python train.py --hidden_size=256 --head_dim=32 --intermediate_size=1024 --norm="rmsnorm" --norm_place="pre" --parallel_block=false --weight_decay=0.0 --final_lr_fraction=0.0 --max_seq_len=1024 --doc_mask=true --train_tokens=210300000
Each number is 500 + 25 x the weight over its row's rms, rounded and kept within 0 to 999. Layers, rows and columns count from 0. Numbers have three digits each. The size before them is the row's rms in percent of the matrix's.

# layer 2 attention output, 256x256, rms 0.0368, rows 0-191, columns 32-63
102:498530444488511478503464509504489532485552476510511521515522493481539496439528547516500519477491
096:492509487522505525539487466483473482515486506502524532493546496491479518496521504481508509530463
103:525500535483450470485516509487507448530457466489474506506501532538511470508493489504523512465470
107:489509557456507504468491496523528482531490505502491497524502499492522507504480534487505502510520
111:493483544487505494511498508517485483519513531511462485517545495480509510482522496493477511489493
092:486486468502479514516537490519500473477486511481496513481527512471511476514492529506494520466482
098:508532500506541501513462482511477529490511487497476497530495507492488471502478486512482487498515
092:522487441480483506464529497511486483537482481459508527506491471509526470526504462494480493490479
118:477488477480524523469500486467507536470514536480505495493491509529485485529502509537491497515540
094:515524509497488517488493523479491503490509516453549481485507506492522512520509514447485487488535
100:529489504497434504483534485533496475514513472492511508483537473494480534488489487503522527463477
096:479501516507474473453496493507531519488475499513494500511480520521508484534496501498485536493506
098:503506455487490498483464501497511497535490499500528508539527466511482486484492450501509464477486
093:506468480499495451476465462488482496527555503461501546525524524536488492481523496490484505496503
101:514483494490482562498506519511505485546503512505525493519502486521502485464486501523504511495494
096:477519510490526506532503522474483515544492453507520494496511473454528489491534522488499473504507
100:504501516508499524538514502514483516546517479471497474463514518485491504473510466514485463482491
092:536499467513515490495504506500507490493515540458494531499522465508483468474502494520489553523506
106:498506488489522500545526462482514483486511507526494476512507468499469473477546505507483481479546
101:489514488490498478492526515502542521498503529513532526524512485479488499462516536474497542510490
086:490477513513474493489537519495526497505493481525474505522506480503480531505527489529499467501493
094:483499460500495468500491508517489493556544502521488511479490495527497496532494521538493454484497
091:489452481486498519545540498496526509480505471513482490459470489491463507506528478534520500494507
111:510520515511464486495494491511478490499468521504472499533514474502466520510549501485536474497476
100:511505512489496491490532469496474478546487476491468500498522497489511473475463499476519521502528
100:459481512506531486520495541467515530504499496550495533501469538501490495523476497497500518521483
099:478511470517492480493467506471460510511501477494467475480493467503515494484501518468492478552485
090:496490534470496493527543497517495461528502510513529457546537448492510485468483491483524520493470
101:494499507480505466452508488486511514511499502524527506479528520511484520490491526518493475487491
107:500543520479479529463459491540537482492512477496485462523529458511513498473493502530498494539466
098:467515537463509507512496510510487522499495538499513511480521546463483498492504472482517482497499
104:476466528496488532467511465535490494500489455525502458472475510511496485484493501529474447520526
099:481500490443480506484479481542530475469492479505501466539514522494471521505516518504481497545480
093:465508514520529515499487435480496509509489488473548450508495498492535486490485497474518495471528
096:497519549493486503506494523459538519486530490485472503478463556514528525514537550536502522490515
106:473519506493515510490475476490511450510544508528495490477479527489497475540488518511480489494509
095:484530451479463523479525521540490526495498492475467469480485476494490509480496462489511502510545
102:479526497494542481495523489492482517529525493512546483474504501501491513495505529483477529520499
107:484497493518494496475528508500505494511527499523488530516478500458507495490507515498476500519542
093:470492511487464439483489500495482515517518495512484537509499509503498451478497466483497494506491
102:532517466514506451516516476473448510497515486499511522510498452496499471463495462430496515541456
119:509491481513520482468482507502512483497486533509485528501516519507513465499512492483524508485547
105:457501520482491492520531523478548491492513473498483507487532475503508509521486497511484489495495
098:464497483529520433464508489562475478461483514532538517515471496490482479522482481503517551536491
107:469479510499476521478501477509493510478507496495473471512491507507511496503496548467500481507529
105:485513515501465470536525505514519507533519456498485490505489483480524568493466513544511498469524
100:477538464474500524527550515490513505493469512513498524495503502552506502497485518512526509491483
087:476482507494499519474523488494503495492496489476478456503477467506530518510467493520502482481456
101:512528521539496465527485567491510495488539493532510503522519501514513520565517502488502523515478
099:470546519507510535520546501512492472502489501472522519507522489443480486509532505496514476563496
094:481469479504474508500508519459494518482495484499491553536468454505483494548477526536526464467526
093:499540505512531468473497460554507529540489501493471494490462528517479512485525469455500502478514
098:449516527500451484523530509511501492518467527514534494531493486472454507500511481529541455543511
095:494482501488486483511481492488504439491501491522524525502494479507480499531508497475492477530520
102:490476487480529550511504489496503516469492585517489479510474497504505556519475499501483540497516
101:468517494516523481477533474507502503520480524516523523499484518463488481501487480480495536477477
099:515513475524498522522509557511503484526516493499508495493517470502478490490474504521507557510468
095:496532492508500482502503518495529536482467500516508540472456509458478513476502490472497501515481
090:531498532477485487484537494548544459487514513503462496515478539482487500505500479508493492517508
093:488522533516519536512516495483469504479470549493513494500521477481510511501513485472460523491504
085:472498431512480497532481484538505494479477545460485490515522448463490481514538484533496540508434
107:519499461488475441485471518478483501514514519509491491477483494463525517502501483520509491464481
100:553555558546532500492513519500477508460478516505524518480503498501488470514499504500474532526480
116:491485475489495503517497460513530485477485490488514490490521504484499520461489489518505513524461
100:480477529500482510516493501502544507485477490500512512479490519484488464493467480495521533519494
102:502525521473523546485485517507530519475511524468474526528504460523474488510550485465535528523480
097:493526509456475444478474495481495514532525532468523496527498491511484458530519461525465524482490
105:530488498498515497526455502449498513523493541528496524505471505538546507517520495495490520463459
105:497481498522501499477499500524521521508461485490480483452491501483521507505510490511511476487487
103:502499498500515482497526505452484500523470506502493498513480491477507483515517505472474494480479
101:507529520495548535515520502519538479465528553485472495476513477487470505522540508463548473525491
102:465518484525490496529502499465480469484497541508491439542495505494494469485512472491520480466478
101:529511513501523454541490492507496507517501515473490501489472484514491478476469511473491497488499
095:511520510513494500495507468490521500512510513485513491483526504475499501484505498463505526469508
103:501492535464504455513489492497450515511492517506510486483513509450505496503538523514453544472503
096:519511468495463495530514530498497512517455486521494514511485475514490483494498493529502463484476
107:506528484512503531505509522531443517486514509528534520502516485479509487514492511475480486478498
089:507519516506472516464520475509461509471517472518516524544485466511501493485451517511500491540511
098:521517529502500512502498488550477488499485486497530494526473509527457468483483512536472503462492
103:517453525480538494506476501488504484499501500536501499491483484524512488504510489499529475517497
102:513506505524525516493502491491473542491517533529537469475492514495452548501497493511507489507498
105:549491487505522504509504486494502517477474506490486501518495528453481509518483539492472500473484
098:500508517471529529485492500500490510514477456533482497507513558495519479551538531493458521506484
092:483491502509486497485467488485510512511512523504484443516528490490519500492526498494457505505518
095:511527487541518513523541528515511510497521513477449470490487549486507480527491518516540519477520
097:481558535491489500470589502522532530521478531510518481492498502501527498493504461517498534488486
102:529486544450501452480491509457487503503517484549500499486504520491506517520486508501528487474479
087:489491549496518516510524541478464491497504505475478497488510479489494502522500474506506476487467
102:462474507471509486497474504510487462516496518506490501518485475469475460455523505481514457500503
093:495488524500458530505505499501500484472497468494514494511531494487516519514511502529523537452515
088:481503533510517478512498492523480474498476520472472461463511497549474489500448465444502506488478
112:522461487516480541497478515500489512502501470496493416479529533520459527491532494509473522539480
100:496501515512470514499494499467460487462499483513507532542513473500496465464506519487499495476510
090:540527454500529520495477474482493496465492529477497530521524477467504489503535463451497504509532
097:464516459492486499536507539505484524485495509473492510501518477460530491549467537517487517520491
113:453514478515467490459505469520462511492516544496487528477509527526504502543487510508509506512507
099:500494449491491502542516500510508538472511473461485497477471497515533505507532499498493514504520
098:528490491496516479507503471515494480510483530438511507497502476463472508510475493517527479483521
122:517509507511507542463522516537510507486505481491475498514497521484506497509507513501531487472483
094:467560471526469440483497468506521520471478534512472489505491522507474472491495506515500518490482
094:463489500525470487520501522508474515480431495501509500494523532495502485506492474462478462513516
109:502509522530481472487487512455527473523509513511488527540519518473516499510511508475492531508513
097:505516508473548509505535499507469518518505482503477505490538488502511477537492511487512487491517
104:534548472515510497501486547500508520477481508513508523473511488476490480525498481509501516484515
091:537493501458476455507498526532491484516516508530500514477488529505474502528508518481484472509499
084:505509531494482466499503540479510495519492483501527491480483488482465496519507515477471518512495
117:508524502489493454496512473512505499542484496484479467538516531493508485494517503481494502481517
093:480516471503503450498497498515479488475511480495502508481471482485510481528506488452549486482538
101:509520523489493515508498476488477474491520508507466538503520514498521525467496512491460526512504
086:496496515523495500473541503506505511514507500494501544482530486522517471518537522477503522495487
102:489518541518482548497520469468521479490531511527494516485531490497484525499488470518516511532490
099:522529463504517472504497475466529499486478489521499526486505519498489516512494531533503480478525
101:511505504529531532505506493485481530455498520499491475491469520519501506465520509461456510545507
095:535474495499529546520512542521468461475526544458467494508495482517491488488514478519499514500532
104:527537495501533514516519475473454520463476475512501472517509480495527481480521520450483460519469
099:519514531479468486511520500541494481499503497516465458501495482498482531507481521535464500511472
099:463497575514486518494496482527505454521511457534457520515479518513463477504451537497533490515482
106:495518528479512522538520485519522540519477473462507493510474514520497531527508515512467495477483
106:481559528497513496467528488515497512489529440464485491503519526488510492478489492450526513515486
094:497472506455510494477510503529472535502481500480481474506488514489524498474513517526515512498494
120:489494484530534515491514468498499520451478513508483549516513529494484494518518516498467477481492
096:425508456467464534474529484490526490511485474500565494505535522516500472523525479501523480501481
109:479511526483522501488480537540512497485488535494478507494495526515481486534512496495477439511511
086:519521484506528551525477520489492537524518500495494515478525492504496489496450497542501512523493
113:488542484497481487532465505470472501531468512478529512515506467468467469486520513470481500513501
103:535536486479483480538509493508525483506485532519496477509540452508532544504491474475506512485501
096:491524481509475494521514466513519505529510485498484498473488489547506528474511501476560514463525
108:496487480468503508489511495484545486513523488521508518484496499477534549503509444498466546481525
094:505492509488495516492479464511512555526520523507480517477482491545545477510493438528489473541480
102:453524487498511514535524502535509506489485524495495489471506493474514536517506487493478514506453
108:501510473518488510506531522475494461510527538456501473494505477518467470521476525490518506511496
107:513512557494522502457516501495465535484556495498527494507505504536504534487507488513515534515514
105:478544481526549481522511502475454471508527471484485474523527499521491518533518492499507494483520
094:480510509518499521518501500522532508475483532446494515485479537474473498495515504494543482511507
098:497529475487523490502486493452489476473496542467512539456544478484484473528495481504519484513532
094:501476535456485545505476481498527492486478502532492454492492473474538491486520522528522531517532
097:509469512480528501478540511561500531536510521513486499487482462508509516518505486468515497487477
088:489488484491483493500535479493502522498506512458480456471511527489499489487463486510469525492493
085:502527496470498501480480499501483502502517516508512525453524543473534519496501533503524537504496
112:533522486509492477494513477528497498475507463466494514472496524468485501493507476508488519496481
092:529512492517519491530505512456454512516523446501525518463499506508542489482442543487515495540472
095:503529520497468531494518519534492493503527476492473496519510509485554470514528511489490512520464
103:521478489487513523468535503512455536494495477498518520539476503525499519470490498522473495507496
105:523454496500508553551483506494519478469478490471495486490509532503490477515528518448528542516497
101:521503520487496451524478459527500465472496522471486495549538516447463468501508529478484508492479
111:479500484518495508493536471519502522492486523520437493481488509505503511485513487500510467483489
097:518549508551506463518486515518491498495519520477474497479509507492450490500540487534543515495496
097:453514513484523516461483527517546525503507480520484509500475499524484504458481495512480512450480
098:584552514473498515511523491493486500549540493460517509460493478469556493538514531487485489519495
085:485465529467517529505544489535518528522524515483474457502509510513523531510532492506495504517462
097:483488453536507497455475500486502485472502507511511515468473511492501480476501416512502482509506
098:515516502480517485529533499488500497541504495470532455480535505495486481530511480471461503527517
096:508509503520473524532540528468458542506478499530484526480512493505479491473484509490490483522488
098:470494570468513487495514502500501528511481497519515528524491466482516507494503451487466483474469
101:443507523497470511498474469491481502508474474473467452505558526523478497470487496546509527513511
099:531443470484515518464482524493519509551464509498525513511529486496484524498484467496490532502506
113:490477507523522505492475494478481531483517458543465514505519484526515501466512532536479509524512
099:499498500515474508494531524554489507520531471457483501473491527509474492487498529495473480456525
102:472515465492461512501492505486472499504504513520540470532521518497498501515546488494491499518515
106:541478536535508512508512545503511505505491488510506493512494516521534508543493500498509507495470
089:518487507521488512520505500481474471469511466477515487506550492517493499468492511504500486484483
104:485485491488498531498489492505497476491527475481446505484470500521474493509470513509474497499470
091:486489508533474529487496481512474519541491506497512464516507507490511503500531486469532518492547
106:476506499497504484515516485523530488533491464479498493483484484506480492512502478486520505513494
095:522448512521484534525515487506499490477481469487506525470508465464526545497461502511540538495485
093:501503507524519477489496494495503490501508481494524472523526470506459497473546499471518513452513
103:497515530486536534511508479477506492463498521497543501535496456529486524501487493507511503520497
096:545504444536480489464502474511458519479495466491467491446501500478484492515508522519510496497466
091:536455479511486518467499492480496506509522523480493476482521511495492483511512487516510504531541
094:479509523499493473507483496521491481478502505489486496516498510527488509484508524507507488460476
096:464503483517505514479545481483520503501474508488509542490508496486547503485469518468532508481476
102:501491513471476486529541460498521520474519506493485487492451511540489533508515516523552531506496
099:465483503522475493531487488503469511513495506469505474503480505497542481522535523486573508518522
103:563503529510475492476537516489465488540518515515540490489519471502514527467469497496526560520502
097:510497521480483499532514475482489495516545492458489492490489524533520505494514516464500520510535
093:504480483537497450548509446517532482474508505478489484480509513473521538518497547527486546500492
110:458529513485482547487552479493501471504492460462453498504495461514473548564491519519454496506523
108:549476478482500467503481530512520477481476511493513517522503463473523562449495486483493488492497
101:482514483540519499513512521509539507494463487495483495482469502529464497472498472493512497508491
109:516493470523519532528516500472494490496524551529509484457504505464482497469510521511487522502456
100:542520490499497489528451520476476508500523524538461468472474476535513534517502507500485494495487
107:531532495523495463494524468532519482524548486517483538546516526505460482488524500492477510527518
097:504478517524505500489479480492495454509513560500517480491515493557464548474469496498489525515497
095:499508500509513514516505526510511481532496501470488480528525511499496477526485490477512495461527
113:514496487519537515504483534501496490484470524502507485502509481472502477517497493474484476518504
102:510512479514486505474476476488518487534485470502536537501479512523498499497510465498493519501508
102:480513492456492515505490498473520513519485470498505492490505520513515507503528537516482487505487
105:470472510492509450504528482498533503495526510498495491499498518504515524485499477504473514464534
106:428491505511510512517483507527491498499544496486449475460531505518522470491470512487504500501529
114:520475508517529499510480517485476497498511518502470499488478511510497497493486492524457491483478
100:487528513496542513517509477503540434507489509507502524517490517519514508493507514439524509482505
092:491481500517530507526509478476491510527481506522492497464502486520506522456488501462520525533512